Part of a small language model's weights: 10 layers.
Each number is 500 + 40 x the weight over its row's rms, rounded and kept within 0 to 999. Layers, rows and columns count from 0. Numbers have three digits each. The size before them is the row's rms in percent of the matrix's.

# up: layer 3 MLP up, 1024x512, rms 0.0294, rows 504-556, columns 384-511
# down: layer 3 MLP down (transposed), 1024x512, rms 0.0185, rows 504-555, columns 384-511
up504 092:480580540497457502624558545428503512543498442478458498533432440544501450498482497548456546502494427538530519503542508539472558561518513470461598451470502454486506502473500489501468517473519470452411562492509466531485486472447527523604486440472571481536569504527531419398435499496550508540516506514521576517494471528499510497553481501461555515494492461520488548415472473545535576451486
down504 104:534462563478529556521482502486445478452503496497520535565508543519487564424506546507542507524509537499570523436479492540606477491479521507572390491461455496494465511464423493548558540469456478564426523507491541565497515583488487486522501508581498512458488480513508525579575486504523478516501471487462410594495501424530487478485479575528430439486483522489450483557506510531434519502477
up505 093:415433536524484493556515472456562516527444510499531458457431544532515448526522521547455446470499445546491550469561508626474500492532414424416560528522527515520496427505521457502494504539578510507559490460444539525491494451421502503506496477547516482517483548497464542422572551534510460479553472471538494491586487422491522468448616522512527478556508482515493516493535526507531522480490
down505 080:435406461522490483477529496512476486451510523546515571562525431437388445523493495495536531522469527569557500495483530425525511500448576497508490457510499497451512493445544509480513564520502543507469451513530483528526429469483521548469498539516539557505520507486525401471539594522487490408511538611464448507498504498529435530548452479475406496551474564545490502498524466496432503558478
up506 097:512506504488562526533406519504433469522521544493459493500570505460460579495451502458538414460503570486488489402441540560503447536495542530539485577495484390473555488526426468481515522485516424474499453433455431497496456474410522521535414437534450457482479535522505492512471530453499501495492513457477525565469457484553548513524490501551560505601509485596459429476521480515410458475541
down506 107:456486541564554494428499386510564452478402462546546558394519538424600459531599474515451509490487498489480534530498475525496488503416476474519460424502535550516483522561528547482473524503508500470516534499536569519510560492535479441507478519474470518559414521415541513514442531515498588464461549460501496427547495501524457462542540587437511520515486484445586483540492519521574439471477
up507 114:459490498488530511539525481458506503524472452484510513473532522453499494500457459495494550472470521501487445506504485532468562527512545509534502559496475454368568449527541497501479573474518500457580506578511511519476556483458479496434450461509461434487489506517575442480405497446464569390470490517528483542463485561515488570533592413497524503519479487498501569455527493427478514514512
down507 128:488468522471507505509466530507472517449513533414531513533475501497570534490517457406525513504500561440527542415468468474504538561497495460552508550523479490558500564428510531508509524544434526496504493495553472486458495566531517461525522450488526507455523451522569429494575477556547455535462523480434522500515440464610495518454483541526516448516570509483449603518435483495558495467482
up508 120:507537484567516444439538434491556483576462429492500503527457494474571471442494538526469461474512536504445482567499424507411566494480442538484572622533548476517514521514511499480437419440464480533511505540472592476533592472432566499483521516449451590485500528480486466536461512558576571410457542509574443475513518553504524539536574505526535484434496535494518508450588499519503533442512
down508 145:528546513482438581499508599493397515471513533500468537481538395462469493520543499517504535512431465498526549481478439537545512480460585460466413442478503510535521446485529520615499526579599468486461448505491477560424502472446468415434459553524516429578492527475556518451461497458453486467528507521615477497518559420481442546457464566435514506531495487449508506510411466429494462604507
up509 119:507554523509522515481523489511416505519537473429545516566502430473492493504516555532494548480523564504508506469514384532443488516508498462466461468512487524510419469485463567575462471448495509420495470421487550502429536435536502484460453494453484544494476460531491464455456510491468531506443471464503516511410535611471488502495487480442504488479541594516507485529469573559443458462538
down509 122:559513462479563540514490439524501473445483479375481439524513436504508454511436506489476497504523515471426580476465516483539559500542469460506447504514483520501579527464497441527459458536480565502459481416499468451507494496458499515424500537456485442499449538479476507459505479531452470484513526506546500551575485494510585512469468480508442503524480480556517428456494513425529470393501
up510 102:489482474542483506530570461537388437604481523511513494510475426450452535539528524511516512420520520478482518487522482582490487485403517550553545474497465513512529504494492471445483502518482518502488441553511590447460526453515455474500471458526586464535506533510481539457415545496557554545477464521530499460532527597593493491460478504482481494556541534476474584533490421543523451522549
down510 105:490525526450497504486489556522476519454476465504565504517480526509528487435519399558518402532547481502551454453551500472489495520541526468478484515511581512495541452480485524534509534555458495570533495500468551529593458535450498513452543478533519413494485497485527595585528427513531451507532565486467431573461484476459541475534513483528465462463515488525545506485505510489416513475539
up511 108:546535573508505508494450515511429493487519554453514499502478495495460476547481503594480550492465480488485524443488505504480522520523566409481468533511462503573467434480441470540466500528515495481449448420513441452495513447456450457564500552488503618527542453505548533480549460471482484482562585507511462524452452531459477534500476517486483513567523558530467503489447459475511455525522
down511 087:485487483521502550470585469470472453527513467497535484498505494499496485541419562484531434559452518477473491554529457492502518499519529508406570484447541521535499550506504507503503547483508527484590561467486549551531614548477474515542491529359501508457524508458481492538525537498520612553450428485570438512513591513554482540474415520501531439512420467498465462553494467554475550491543
up512 092:455572533552464440525536493503510514480605449493509478492488442432526544486562571563501506499474420472554514470539481501486504521501493465526549555472555450531490437479432481512447527607439501480572525480462561493451450474464502506449487557495627551473513483467527581471447528385472473566606514444473546470458453514529496498414475508493503494585517449541525429527519504471499468471480
down512 089:526466405510531462494505504512489500489430513466460445516515554553518468541535500498476530522511468531475526484459509501468446496459392513495446478513441589422462577501538506468543502386624498457542539494506441470489454509524500596513487506482429442449528496542473524476519495492536498497548519521530430511545544479580452469515495458479485531531509488445468489471479513495509529555601
up513 111:536507493577532571543466519486464467542547511455535546512513450518453472463614462521496525446524459474492557425499453540471493593536537518522395495537502600514547449529473578471479485502509524540492517450479537503469541528485506466502506445478529531576482493528450467515495552454502561481506600501498489493546505557565479472532457560512522522600508499540577530556451486464534478468488
down513 107:414440549472449522503470548522509501491512586489476538471546499512499498493423498561469546581489487552449567455531464514542554497528412457507541506554613472526455500492415534510542518472513448460496530480505468514445449524480507544590526527450499445552502484530537454523535500401529539586560509502469468539514519507529510492493486449524512482475447504512516494450471451507432515535522
up514 098:519502490548532401463450528482553527550477513512506507496582486520506519416522537526526371510469485559461527476457482484424463528509461528470529523489499478505485501535466404513533530505480517465523510455451500514474555529531501432478519590525508560538480500527519578481575526450519480450431443513467476488497527578578510552507486483465451481524484579601452455550606545514530499465499
down514 093:525442451479454458496496515555496475446475458501548560417551527454551486505530525503471502552511583477524503552499553471478447488462553455491476440458408484492545520433582485439473468455496492507460595556575465472559521516545526522504498515479498533504536531501459468552488530533416423498526603507491453443539424445445466503464472487497529509527504515433519549518537461554477483492537
up515 096:543522505559501499462438463455520604524443502490523529520484446533513458418491454460532463447461528497522447556476491527473499542489471447467426463526473555492545505470426523587568578448558489519499489508552507571493548537542525573527599514479458530496503528495501507489560465471512509515486438475545533450457459505462515523515494524447474506558520605510467419525516462513517520514472
down515 094:553482483511481472550486501520499474559508506515501430472440550509452574508434530565491510497500491494556503445472433557456441445517531454526496504473492534484536418461487496521428482533562574506509507458495447527506422460515579469514437595521561441487521504488465499513513495529504471536516489531534500473540537467450536501448395520474484547490489464449534452504546453471540546525482
up516 087:481606507592560486517506486498529416479547472489521471533542499475538514401469493490512521480464601533500454512463465482531464492494486481459451479510474456503528483511484426481551461413538439477444537526504516492504456472542498514476535538507476490530455476505517509464503490511588507485430591460517496556477577497464531508469546467564582488454559510430445560493488540516445526582489
down516 086:495513497491477514488466532451527490527447538461512452543454510506503513538548492493471537568527483530489503474471482491462537486458518454517518529497427519513492502446510567546437487538516586426501503460493482572527487476513511431473537473481537499428466518446545527508488555496510611525486508468481522449566433532451490455610514482477540458429429476587505544492442535499497465482430
up517 119:488604511509509513550454484555480473561534494529524483583469397536484450395496496531516473560476485470481486519472453566473530509499517474503494486485519468512475445466458599586430461471516488481541466499479445510521485507516553460503508495397486569521553459532484488482512570438390490521527460492481483547481519480567469485514535553535502490497530463552498524480535570462511562438545
down517 119:526408493508515555546473512559459501497516529562476475491541446555460507445518470498541532479593478463450474580446475466506488512535517431522551479535463372563499422545484505457470486481537501460504494518490485505488482551553574538472503486540513464576499509494503464473440563523412556531532451482526443560526515433511487492487515534545530564555484516475483508574441485510513503481509
up518 101:524546460542525494568435478492403531524566506494454479515554469439475439455494511563504593507525567530455590534495525481484506556561489499537508487540500482481463494490497455519397535451541474521532546516529497455456460499444460495505512453477455476540479455530586507536408460526473516569511505482538575530549465511527478515497530515547546516471508562468543545551520536538556457475550
down518 096:472535591493518488505504470484488480493516473573539495539495538439508546508469470470508502452475513552509392494494502388467509403502473476544530526542558503529466542445491502536530498530508551560569500495494554596496506466443494603491495456482487480484486491466491505420503447494496566511452490504517425529485511461577501501504511450528474513444472446505496530472447489438556497502498
up519 108:583518555563513588535520477493532458534542510496483488507506398532523465437544485499469564488504511494443537476527467535449560480494510502533509472539520438517465508498447507487573445517469486451488543520457502565444557531559548490562534480548472520459541411501452565493502544531472516469451501508481494490481563550461476548430482531521472501498582483492461462564513462503451520464510
down519 117:427399443454478452513421447499436516534501564537509495478561514503481499522559464522505529516468494513497466537494486488454449502488442510443482464543495539539498483524538506432419512507499451535549518463517504462504524505500450472495509492506512456443454518465488517449485490516464513538542479441485539468484522536508583488556520467469531503472506481489552535500528602427569492530538
up520 085:517486519590485515466562568499501458533458489490466503427442545465537572512500501624529468477463484548455466551448478488552535508477495487524515458529532556533468443495472505502497503507430533560544450532487456466400529545544508487472599444433539576539568542502447465539514525467572526480490509496497548482520507540496526491515434480513559490563511546516468519409504502537444491543521
down520 091:478469536426529518475458504467489541484471513593500512486529507625480491555463492486533498507517534512527508512620443519455468468465524499507351437488463519502495564604528468481461498522533492529430498476549561527545537479507475551462470535553518467526409512517545501503452538453449482534449472487490493541479530477483467557510510531464491432539485447541517528595515564514590520568497
up521 100:497522528544496487457487451494526497552540467513457565547493502397495453467483499568480411534500475526460542549479462529413472526418473528462638528528532534552454567474502456388449557492565479496462488545457563485491567521457546490488496524435550575499504500513475533518484476462555502526457555467561520459476497523457519537568511520484524512512509571476479548449560462547513495480527
down521 096:537574398538478522484508477451424496480458510510480506586491537435465494501491526499466525530560456476492561486490485582406479552466504471489507527495507532548488507474551404479437572561486527442510388490416517500554545422483525479505455530498485501497529531514439495531484433502459531478508496487547575515526473547484549566472553500503531506551513503485489454470517483480506486490496
up522 095:502468509528519533516570437483488464553519442530541491501514491504475586412533519466520560456501520535520523466524490484501498520529519513502434529473536430484484551517503482486485485510469498476444530417515519516480592515479456497487405457557460548534461477518592532477510485530512476571516464473463478610475524474543520448448522566521481524500567478557435567534474537461494481460541
down522 115:510555467508471487483487559497524480473521520554468531450542503497479500563491471550464486522529511509437547457425501454495467455509487515452438489535495564490509464496510510508501376460590489520509481492528502535420525449521533513479589508475510521488583494495410512498544519475540471492515463499477514417544504517450484531579542497494460502519514547469515490493498497465477544536523
up523 105:601482450488568451473529477507536510559496491446484555496439498563471540494533431569492441463491487539497524516447465532466483537469523480508514527481559540495591448515485442520542513404456493571465487541489499521509462493553451491517501452447512521457547555480505528520534468445510489477421485504457499515464506521536525558489554535505535482595495599482512475492583554548488606425484
down523 102:518474557467510448472433474535549464528534491452411487447462455577486502508470489501516474579439464466498496521517525551479465500565457474500486478510493523533502475455479508506453607497565496545481470503558516496514478495517510601484510442509484445485495469511499529555491525550518468486412461493484547552510474500551450508416436505525466419526456490493497434578518530475560576531508
up524 080:497509449504544508575498484487517500510498498551511500480497460494504544469484546583450469441577469501477490550541470485495452556493494458565515486471506402490459469438552491529496476510471464524540484528477522464443422489522482538469477530483519481490528516564435505457541510411496472507486517425469584504474515520539420592495564503484501443515494534500444506420536575548440515475519
down524 076:489437488500576514479572507467483485535573501530465579582412525455518554571496462523468462479488527540624505480447595527473516504484539481516496418526497416488510555497504522488576469458514503416523485540483456547608488481517569515528591493457466528495499474402527475480543423482486490485488507571532507475523509486473605501563486460462496506442512498515529506531519438486534509532502
up525 095:503499484488510471478569463497406467559479434483542458581478503513455471507552470530489545462469516544553453442561493460514496508559528506504548452480554512455565518468477456472472431488505530477580496453496571489492487479473473506490499448520531509529433521512583497543556487411540541515456581491521552521505509500490518447473503514512567530500443481548497565563584534494446527465541
down525 097:531529531532513513471385536552521503434499511471493530491530485528502511582494482470494548540499524514474485545446506515539543466518419502521510530528404514554499465527533509485515527510513479537485513511461413490540514535491493501481544484449462561525579451490449488414443465517477453440482525460528553551461517533448598524493607417565545494594514584511481463409501515461386480508418
up526 106:564469480513538480398485485530468466512527514500472544534512463419502483515518522493512471509480486492514496533529441544453445550508504479535458565483556436515560399508484575461522565480527542446532596441500552445447576564474487506505521489525563577561449528530452532463554572440412493472472535469512502486469488499572459565479490475557527496574500506550485478513521514569461518471502
down526 105:507505506468463472582523525458493560608494536506499518491474509510528439541570537432503470493441488503523525464504509551461463566459494561565510477538499501432528508404495514525520435436494547467569495500503466522492559522404520485469514521469546529508495541474498478520478501511585532511500431580522485473445407508486417565506461478452504458558508441501531581523447496560478499523491
up527 108:581514482483488505559516526512428487492524492521471504445442484493496573471437523510514481550493541529484552536502455503447488467515467488413434562504543404459513540498508534436490445487507517539533546552505503564555464463458546558525475469496547545497487488519510550489458513445517490451511482504586478494411528541473523508467517419495581521491507523544474486450567562506527437422480
down527 110:521441473480620533547432460512477579422471450544464539476477503463556632476446445458501510494497497537520520518499473485519532496534495527502467438534503459499510512495488542607550520419503508541507445569494458526509429549517483558560550480498505524448494460464497479470535462501488478452470530524548551486539485506522529414540474530493514440450490482536516550498574477471508491545509
up528 100:526499454543522499581488482459476500576430542515517513609528439490462540496521464561477499502543556506447482497481543500556477535484466519457440448514551451520491506534508487485472476452492424491440495491493519498449519483550487484540472534552490449506487532523475476573508446439534526492484557442425490509496516546472463526505493459509541453538485500573496538534505534510434476488490
down528 105:540536512516425553495513490466518424484451537526495485506469511509449450539456452519448408487518567479531488566523517505531487532392476560481449464458484503513567429439498503492527530478521508538584516528483425458470560507537492476557594566467450509572448504538438569496506485496424480443499557449455433423458504641469378512515507552435467497512419549563528479480505470529471522430506
up529 105:549588512507486515489501516531526519475475523568531538518479468558551500418568543515477431497455535475455497485496575510448514533483465436547559560534566512506514443496505477450498506545478434476462426475542609552461588507536554423504497487453472587488489507499530488483505513431472489464512453427513487434507438526500478499469446501552498513561567512548432448478528490501437587447491
down529 110:462450550484552532568529480476439508476522468472522414539453489362462502463535501455539516547550556449619472491400471520512500545430551511457545517497515491484506561547486438538508462484467547490506561499557497490503531574471462587440465538500538517516451455530561506518539531489505544547511511525485536565550552464511498528501487542489517477553498551493456520513520428470443471505508
up530 095:534504484465523524509487502488546511486534477515526465493473504480527556449485498470540519470543497570514561454556525470418430497500537482475568557484473496535607415513516564485438478453426449436558433489504454524490551409549480456467415562451518500484479506476474486503458566442465429509517517447544421463463513490559530570504488497480474513509491497489538502476542579479474457438511
down530 090:471561515488521508494541453560511477494432531477503594522554489483516440491511478480473554519557486510474560408491479514477508472502484490539504463483499500469519477481511546452508476559469483485562596505505513489513471500419514531586553446494510418546508536511480404471475525456517551457520535466557467551530512489460504473511542478440564518455508491493457542532523533509548543442421
up531 092:466472566608535508484517510458475479550537459534532537491452541425519605467542510502499480480494500534435487536498479509501453489512488492549486517467571436455523561512476511439569487511454548527494482403494542580450498528485498480464524443503493495568509485457508497538504479516505546543517517485466464547384437479602452466509472542549600484536570434583428514547447498504487543563493
down531 101:601483450484546465501528473543527519496535543502529473474529445520474456497471551470511579541486450436465492506524438453484509455500466545482484533524498493539449478560506461548465466562519536476449503561459451455511498492529433553500500516498516513429501503537494524500551570472459499477629423447518463561566560484496446553462446434533461505497417540415543449468516470486542469451515
up532 081:534402526533484452521487465460473485535522574573516524488449490502515541547471531533512436456489473556515530550496473546481545482520447485484546502532456464474481507487502641544509527493489444501505537552552469501445507524485466508567555587420599589492526510547440477502535476470461529456507440490472514472348430507550537488543561454489514493471463514512556525499535517504547500496505
down532 084:472538472545516506477541565475452448498446468455421520505472528492539512577546481438493505516553480568520519437472488486516478489571456497508494517519469501415539534526532485525520511511550515550459508533503503449498545538451548535494462539554534537471490504483553467535579483501522468450508534508457433497538517562474427374504573520516553457512554554510501482529541544481518566492509
up533 092:521512490480522444492518488514509467492601529487527503514575453460498584437571550521527464429469535481537515511496534503490507539460529457513559514466475412507491497509497489589493546504474501355406510492433558482532510494465470444454520524514553486493465493516538453467536446446465501519553534458506487487512484525528501598497499520463492517596520593537453419551552544477504488409492
down533 094:527537471507503525516490526476483501526473452590490530469499484509486477532561542463483554538534516531526510549498470486492469530448470544493526453541536548482589509477466594422447453466504498544499485524535500503462523471547558487496496467480454488491627504467467428495505497518540489436481485511483587534484471516506453514569547504479526483555539508453510564418539491486463509524515
up534 104:453553497474492465494450539493388483489580544505521579487461529488469524478504517514527460503546532531488563468457504495521547526515600566472518595471543556556576476481461445526482475450518477506435464515535505547485503482479474478488523473476502495592494528506466517518473460467499503537486507488499532532546443512516487504520460506480521488472457543494486480495597479563492575425505
down534 117:412494485471494510573475557545506525497590469519513503470478569457411537500380572568542476440452484454473477504494489420576501513527560477501492550491506533492569504547487487478485472494516525539480503509557534540573516525461573502481498566476496538553468518528489566453468514525495477491432479489515424528375463482552494487526497506550512512496458468502470467531496510465536516489490
up535 106:489493560494549462519503461470536520618530489549550481523527496500506484445582511514517596493459419520532503493532442549432466548474481567462550496509505493504480560501522503580545444448525503493507482509547462536534509456416460539515470454437537531525400426492500477506581494481507469516530519509487581494529523527472484569557515462454566499532505564525561493426579530495549511456528
down535 090:467497485472502444551428506486493516500476508528505455480481477497483447462539534534599529537507499550491503476470522460494518499500459562490448477534499589546510452428480461477505517519472509487512492514433523528517489527455508496395496499523498563473498612477523472440502512503495509557514497478453496542415494515531550532454504467499499477501465478516444465553543459442444439539520
up536 097:555476467499540443552464517492448539591535542520513512516537431484497528476456488472458491489463459534501547483524489517573543465497502496433566565490572421516545431444510554525487596594551492505522504546519540553462514448479536478480457526484515500486459558498537439512521560543511535575372453532387445529486516505551574509541554428546492466525451502474488496504565443436469419420476
down536 092:464573530535444511495552449472477566598508518561467510506476582537541500514571509431500515446509506518485436552497556489511450431470498507498569553511496524524504519546485541516476490507449488511452534484507543505518528490458463429522453483491478536536488459508534500541512468481453416499488485512464464494523502493442485478480583494472412563498455521497501465490444437449539572527478
up537 092:447555489509590535516495554487491532542435537513526542583448537397520436498504461464507438545526499566515518493490484448449485468502492492524519459505443457568567477442465449521484443508518431497492489432523437463479510466512364469593499515501477534573508565513544571527503490530509512440563519463509513514533470433462489485492484464522408511570483547588480517476517554558554499531475
down537 078:498529464491465508537543473524534479482481446584552503521509508485492467508477510546566484491509465485419512538524510527511553558535505450501438516539524491423486533461496504453463520470582542470475534530489555469538468518460516607517491478507498490513513418590538447500486514435484551411463531456456498502449475504539477499504451537509493518480483515455488513515545528514563416496499
up538 110:438401470577576516556567488471500529585475514511480514463452523491367566502475540428491442436462466515515558508428530542464525556449498518393528484506490459496480472465554528529501430521525526474472598533495516524511470450462522567529465517519560494516491494513509485462442509459486499503476449498612565547470548491500510558560517509536473489502534502578516599541461539561515513490488
down538 097:511500534426534543517433471549476529453501473469467513541467545458487509501441495540478437492542474493607551477508471448473432433480415550492523526491442520520499506504475463505477514437498496561481601469483490535481543518507503507569554503547536579538512514548526527577500536551504504464497500542489431491554556506484481497472437501608541543508462561435500529448481527488526568511457
up539 113:524526432458499495520457499486495447500512520568484483557561511413499547513521440497469449482528522495486519502479499527523501492434593494498461508462502488441491477446444508530446556433525507441583448451484504513470552487500421443523485567519474478526534529516514479536415547546453523533541541504494504478540390530505473500449442457559506520486476586522466418530565542480500496536551
down539 106:573465509576452540509532426519613529484498488462556462485552490546510467569500505485500504559485505503517514530556505490419502511540506503541575453478466472505489502504496504474561517560488524481524431396551557572527459394529489495557421505533519468519497476506536505442507457486523470539507545454552490497451532503527457482526530452532480451460530489469463440500467564500426473449532
up540 104:518546527464544516501542519550491503521516492469496496544469439477525493467504556475521472439494505570496487490545498492477535511488446546430502606540508415467536465515538419368474520475463490501490509469504507529495496532449501458545451444439548555540492537567512490558502547497563527516467461513492570458560475510478505487476464543513527526489488530440470497446576522524529519468515
down540 111:471432487564476560520456482525537453417463504532438572450532530497480509556533492499523481485486469507437515541445486495499514563483468449559458463453477507495444388560475596562537452482539487512442546464464502475481563466532507468558515524619508476498573492490487470495515481502354511500517470417472579517528517530499546501514567473520431510534488514565531542582493482451471495577498
up541 099:458496513418527530497588492475428559508538410542525527484565469478530469485607483493464515477468459489496533494562476483554480591535482525511514532493447499506475515529516533544523528480472409512534573528482537459463526472532502522514426500522502519536538546511525506475501478488496534533549483521534525543463380517515479507486479490453540489462566510518511532457512451548445464467502
down541 099:578464521524478499432472535482484498497473461500462493472539495504564498486479485535541566538488541467566487527482482531526480491575570498514451546517545509557519445490473462518553476497583486485496474497508550487428332522520479538494463504484461505455545533536462513490539494523504525474546484539536599480425431489491529523468526463504531531577560462484504504495458422562421475623523
up542 111:520462452480457465581605503479569414549535570500487532494485493432498539518503510554452508554484482557473519538559523557457483596483524468524580511493552501474533505446576552503514470495561417481553511501459452557532469531475549516525453462536547490466563486521487450498491496566508461487458486513488474456532438507497490484490518458519581486479499470509453515400531450504524571544485
down542 109:510484501559462520531514444532461552446535497507517525477515507546438525475556478473471571520472580535484502574533416551545482473503504471505437493450439471443489529494425475432531589493483517473429503462469567453482473547469462466544578531532523495471467489425469457586504565539481485621516526506493540479515564466460550453477533610504508493480446476508503503466502558573538469528489
up543 094:514574520501490396486574461537466452456483477472528498527501458512519459420475504552495410438458462484512474505526451496501561523448492503523483457489517537535461496479486493526534507466458562517522439519523437529482485439478520525591464523399491493508521516514531516520450432476469526524461544483451471526461464550494489452491478557480509479436496488505442471472514498535475541540507
down543 099:505533497466425574474489474500535431504549541509433468551511503500437504526537473461538464530557515488509459560533503510451486533527479507492463513480491459505462472589498523520448434537527470512431436510526486560432544491499424449437516513488383493521488495444513522382512539494464573535536429414530502534498488445481600479518542511458456541475500466530487493434501465496447395520475
up544 094:507580511470522455453449596499466484435500463406531464498525463456494462526440487453515523480519502505477441533461461515509536500497566498467496500518515552395540448428457460489484473488527511508549582534491549483523534482460441520610570572461565525506504535503505554503554520508436508411498540498531449481481407572474413451465541493499522471456451486496465522461536603580482402472456
down544 092:497409540401473493534521510509536572566450494521492550457477540551496469498465476439521488528458415555441636490537473459526530499545533499514581539452522489559535484526493530486516480514468463503526428484492455525554534542525473570533492462563501560569499519475521492438493473471443530578549506477530465530455472536563496507489526520498501543524500518472494549539539528471579469526524
up545 118:587563523563472424488459509492431548519516504428492492492580471484529492405549513550473547422507499536469515436545428550421536500473527465505439478529519535500531521498501539511486460530411528459486463428448485454477470488460497483499459462421531565536473483538481515455453505491444504456482507480497511468501482563501498526465482487471434521530531529486502483521496482441467556505526
down545 125:485488474458535504486449471498471496486509454526545465455492487499415534579519508444500480525526543566417557464491442541551483503514519478473492492554497527534567438486504464529431555484492514433484500503482508512503583490430518470503516505503418498549483501476509501457513490488492473468496533557483579556522510476524511525511443471466565484494431428544477500500547416467479558394521
up546 098:474483543538469517533513521498567516454436509608457440555523522468480480488520495482494481512545471558419556560472509451453513521472523503519509556532497514447536520471555479454449517496525471515502498456535455485515502512538481484414537558461496501472482533487403464488644501564505536463495528533503488503528573599460427548477432525544571496450512482549504456458518566501538552483486
down546 092:417438564433434489512545471482496518568586533497504524453552424430504427505601484456516518539511517577488484469573501495536474534502533508543553574522525524508486499532572554526432465572472518395449488532430494535454546556548397458472525501510496479439479509448522498423457563513525497541537492549521496500483571494579493444506489553514545508468539466454510516606566506449567482522462
up547 108:529540522492592493488538494518459503503446494526455500497527518478433441526513464506507509508483467475515439428503502536552588543567529492444475472506495496538608473481462489560526544503521501500532490482516469516475490543538564518478525474492496535585452569518410519498524540550532508476516526502538465571486452527438516549504505474531542526527475485540429535466523572512503548503525
down547 108:524379547501494575515525539474571439503492521519500516512576516512496467484527531526511566485453553517476523452491495467549490511468511538508527468495474487495417519490459495552504547453547485507485448561480526478432481500501442480470432492467492534569489510474559464513500512503570484585543538481457573499520480535432499501490435471461509467474522529492443535508544507498434467495537
up548 103:578503514453519477510492537452528562495470494458505445485527484496435459445478519497481521492472518510550468510475553560545518569528505447423561504506471480558484418491481539451482474540572460436498427566466448491458517464461502535511529461559439492481482539467533473429492410467513519423472549514592493502525421514511500472538559510509532480503508494474506538580493469545429480453483
down548 126:472483512492520461449468502594508485512594521508450545500511474517535545486510462449516487494529512516440501514484406461469452511477470480507450506512492531462540568500493481533513535460388546488475546489469454456516534551429390455488469508508586517447516476520552514491536481578444495574560506497470537545551526512457449476444469524513528546469476538532542538479484508478558541492457
up549 114:508508468486555554579547509435478528495456454519503466509531420467489428511514534438521484490500393470526557447503528511524444447513551481469551472488585474540465446514501455435476569451503455443492409535449561549446526530452473445514441520488522477493534533512515488472432568557488553562511450503478490498503467431460535537507474460545476493559495492507448521513609433473518568500493
down549 110:499511585439494464545496477507540473493535497495411498481522466565520467450560486501541510536534526567494490510469475434511521539530589465570559518567526433457501442545473480495526520352498547517529440434480491506451481481513428524543514573495500469484552555502482467446516502493527454495538501525536483512478462529485546511562559474550484515598533463514486538533504528447498485504480
up550 102:505485483518594461482482531519551507541556494537523468506511524531532538508485463475502483493501464536503508495515522536458498498494551499532507513531556498504534534480496564502482402461508508530539508497553490383520463553493513584514405502501503512488576533491553462526581446499544492457429533499503477533533477515450495560463550534517489463526540554576466510442620506553536482473538
down550 079:458556449499503464554531490532513463492471508468491483516474463485549478557485492478456569463487428484573525538506583471492482503480498466505499443562539575483482436578493529540513542454529490520480540512459477454489430496493516557520494476527499509545512496496533430533560501568496437413396607479417530479494490517474486553456483538548465491518466513565478531483529384508526480427619
up551 100:553616509544583522534559549513520507516511562528484460502471423435559503478519544521468593506459493560462567415486461480523535516460496614490564493533499527488540485462448511491544505416563435479447524538497481468480464501532478531461533486418457529467492456537509460471508506441556499526415573471550486469547550552477459519490407468492475514553490599482527552499532455522485468513530
down551 097:498525533491477493458445455477512511449582489498516474468446490563530454521469528612484463473475528469486389487480500505451555536494556474482499469504483548512497521572507515428464508502512506505492470495480569445478421512561461466488534537457425501509504538514483435488560580431469513497509510462481459439492523536486548516496430534480510533459505581533556467557466552484514510529461
up552 113:498509485562476500558531487454483443522466467597468539544518485467482527482525547539485521466483438499530557483526547517527513555441483491530590500497480500457519443482481430404459544453563419527489615483486515453404544486444506464548456465517508524499500508495451451562536468478586474582460512465481508502510509471509442513476518477518541510594493535478402484441543515527478528461507
down552 108:473531454516486417539510478532535465501558567518519500525410475439475494525496536605518498487508507425462491419465527449502485527481445486492532502453534593448452452508521513512469547509476524590501459477501466492444416504484454506512564533523557544541403519536539542468543455464481541504442443490515564464492474468451586588473517517451499512572498523477510500425523587526561573500467
up553 119:540535484511481534503493484529425456508432581515469465514447487510504516478509513532513567485492545541464515466521473529549479562455552508522447489480487517543452428540476583481491478472503448498543412457539512468493475456503518467473521516460518564523507595502449530527441490529515466527462521459487540453416487454510524498485528580627558509453537503484498462537501515522476564522575
down553 120:443473558510488542593460480483618518463457388509508552566540538420477508446483516486458511515474517489496496444483446456592509434465518517534545504520524503487460472483462534588570486494519514536456512535506509553525485472484537532534521473510530541479516387463524460509522482492583505538510576533488407485447491494481484549519489448500464456563417471483504562559529474473465565526545
up554 093:571488555627528516534527499493550439545531473440510512482497432479479504450519502490464438410455456546483438512454442475469522452526582438525499507476485485553467431503441483510559538482453517520573347465440483495433517494533515466497536495474428566547532484481477543517490483487453607500465568534441472565418486539527433583505424542499515521535465524522513531528467459433485509466487
down554 105:518442499461530500469544480547510509438543475492515444473516535498568513532493516468483514579545527500499539522512516480478523548511512494510576515480484449447506529535493461462494465528504435531485625569540514476507533518475477546529469504483585426506454465534476463465482504502484430545543408447488507511516495510460539454473459431530524485449486481450531526493495507571512549494562
up555 109:516502447493534540514523530462528494558557535556496509499515454450468563425533610499533479524488450549442568542525461443541483543542480554522528510518425477436489508487542513522503539492461505490533523514457502507432477531521478511544513455492452619500430464504491546483543601434481546561489523465483535536485516489461459525459462556462478536563541542534514412528513464462494496475530
down555 106:477507526554505483423505536516530463430504518465479506543496516510527451466520466438521526512525446534582468471519495444534517429477526481491454495539485535534405467467467455472500553441533520587493521511462479505478505451482490457425566485513434486552578543450515481442452476522536484473520491499485475503477534471541550405491493496475487507508463457489458548540467515396449487506477
up556 092:446537441540533516489570399533498523505482478511493488544509506543472457496489463511506467487511493511559507480580449458433574523454476536531532541525520534550516462557567485427496464428490531577459527446524589500456436504411493490509526541494509515517492505525532462583508565523515499451482545536519546469589432517471434482480492488508449558509466535492488496432554468491556588497477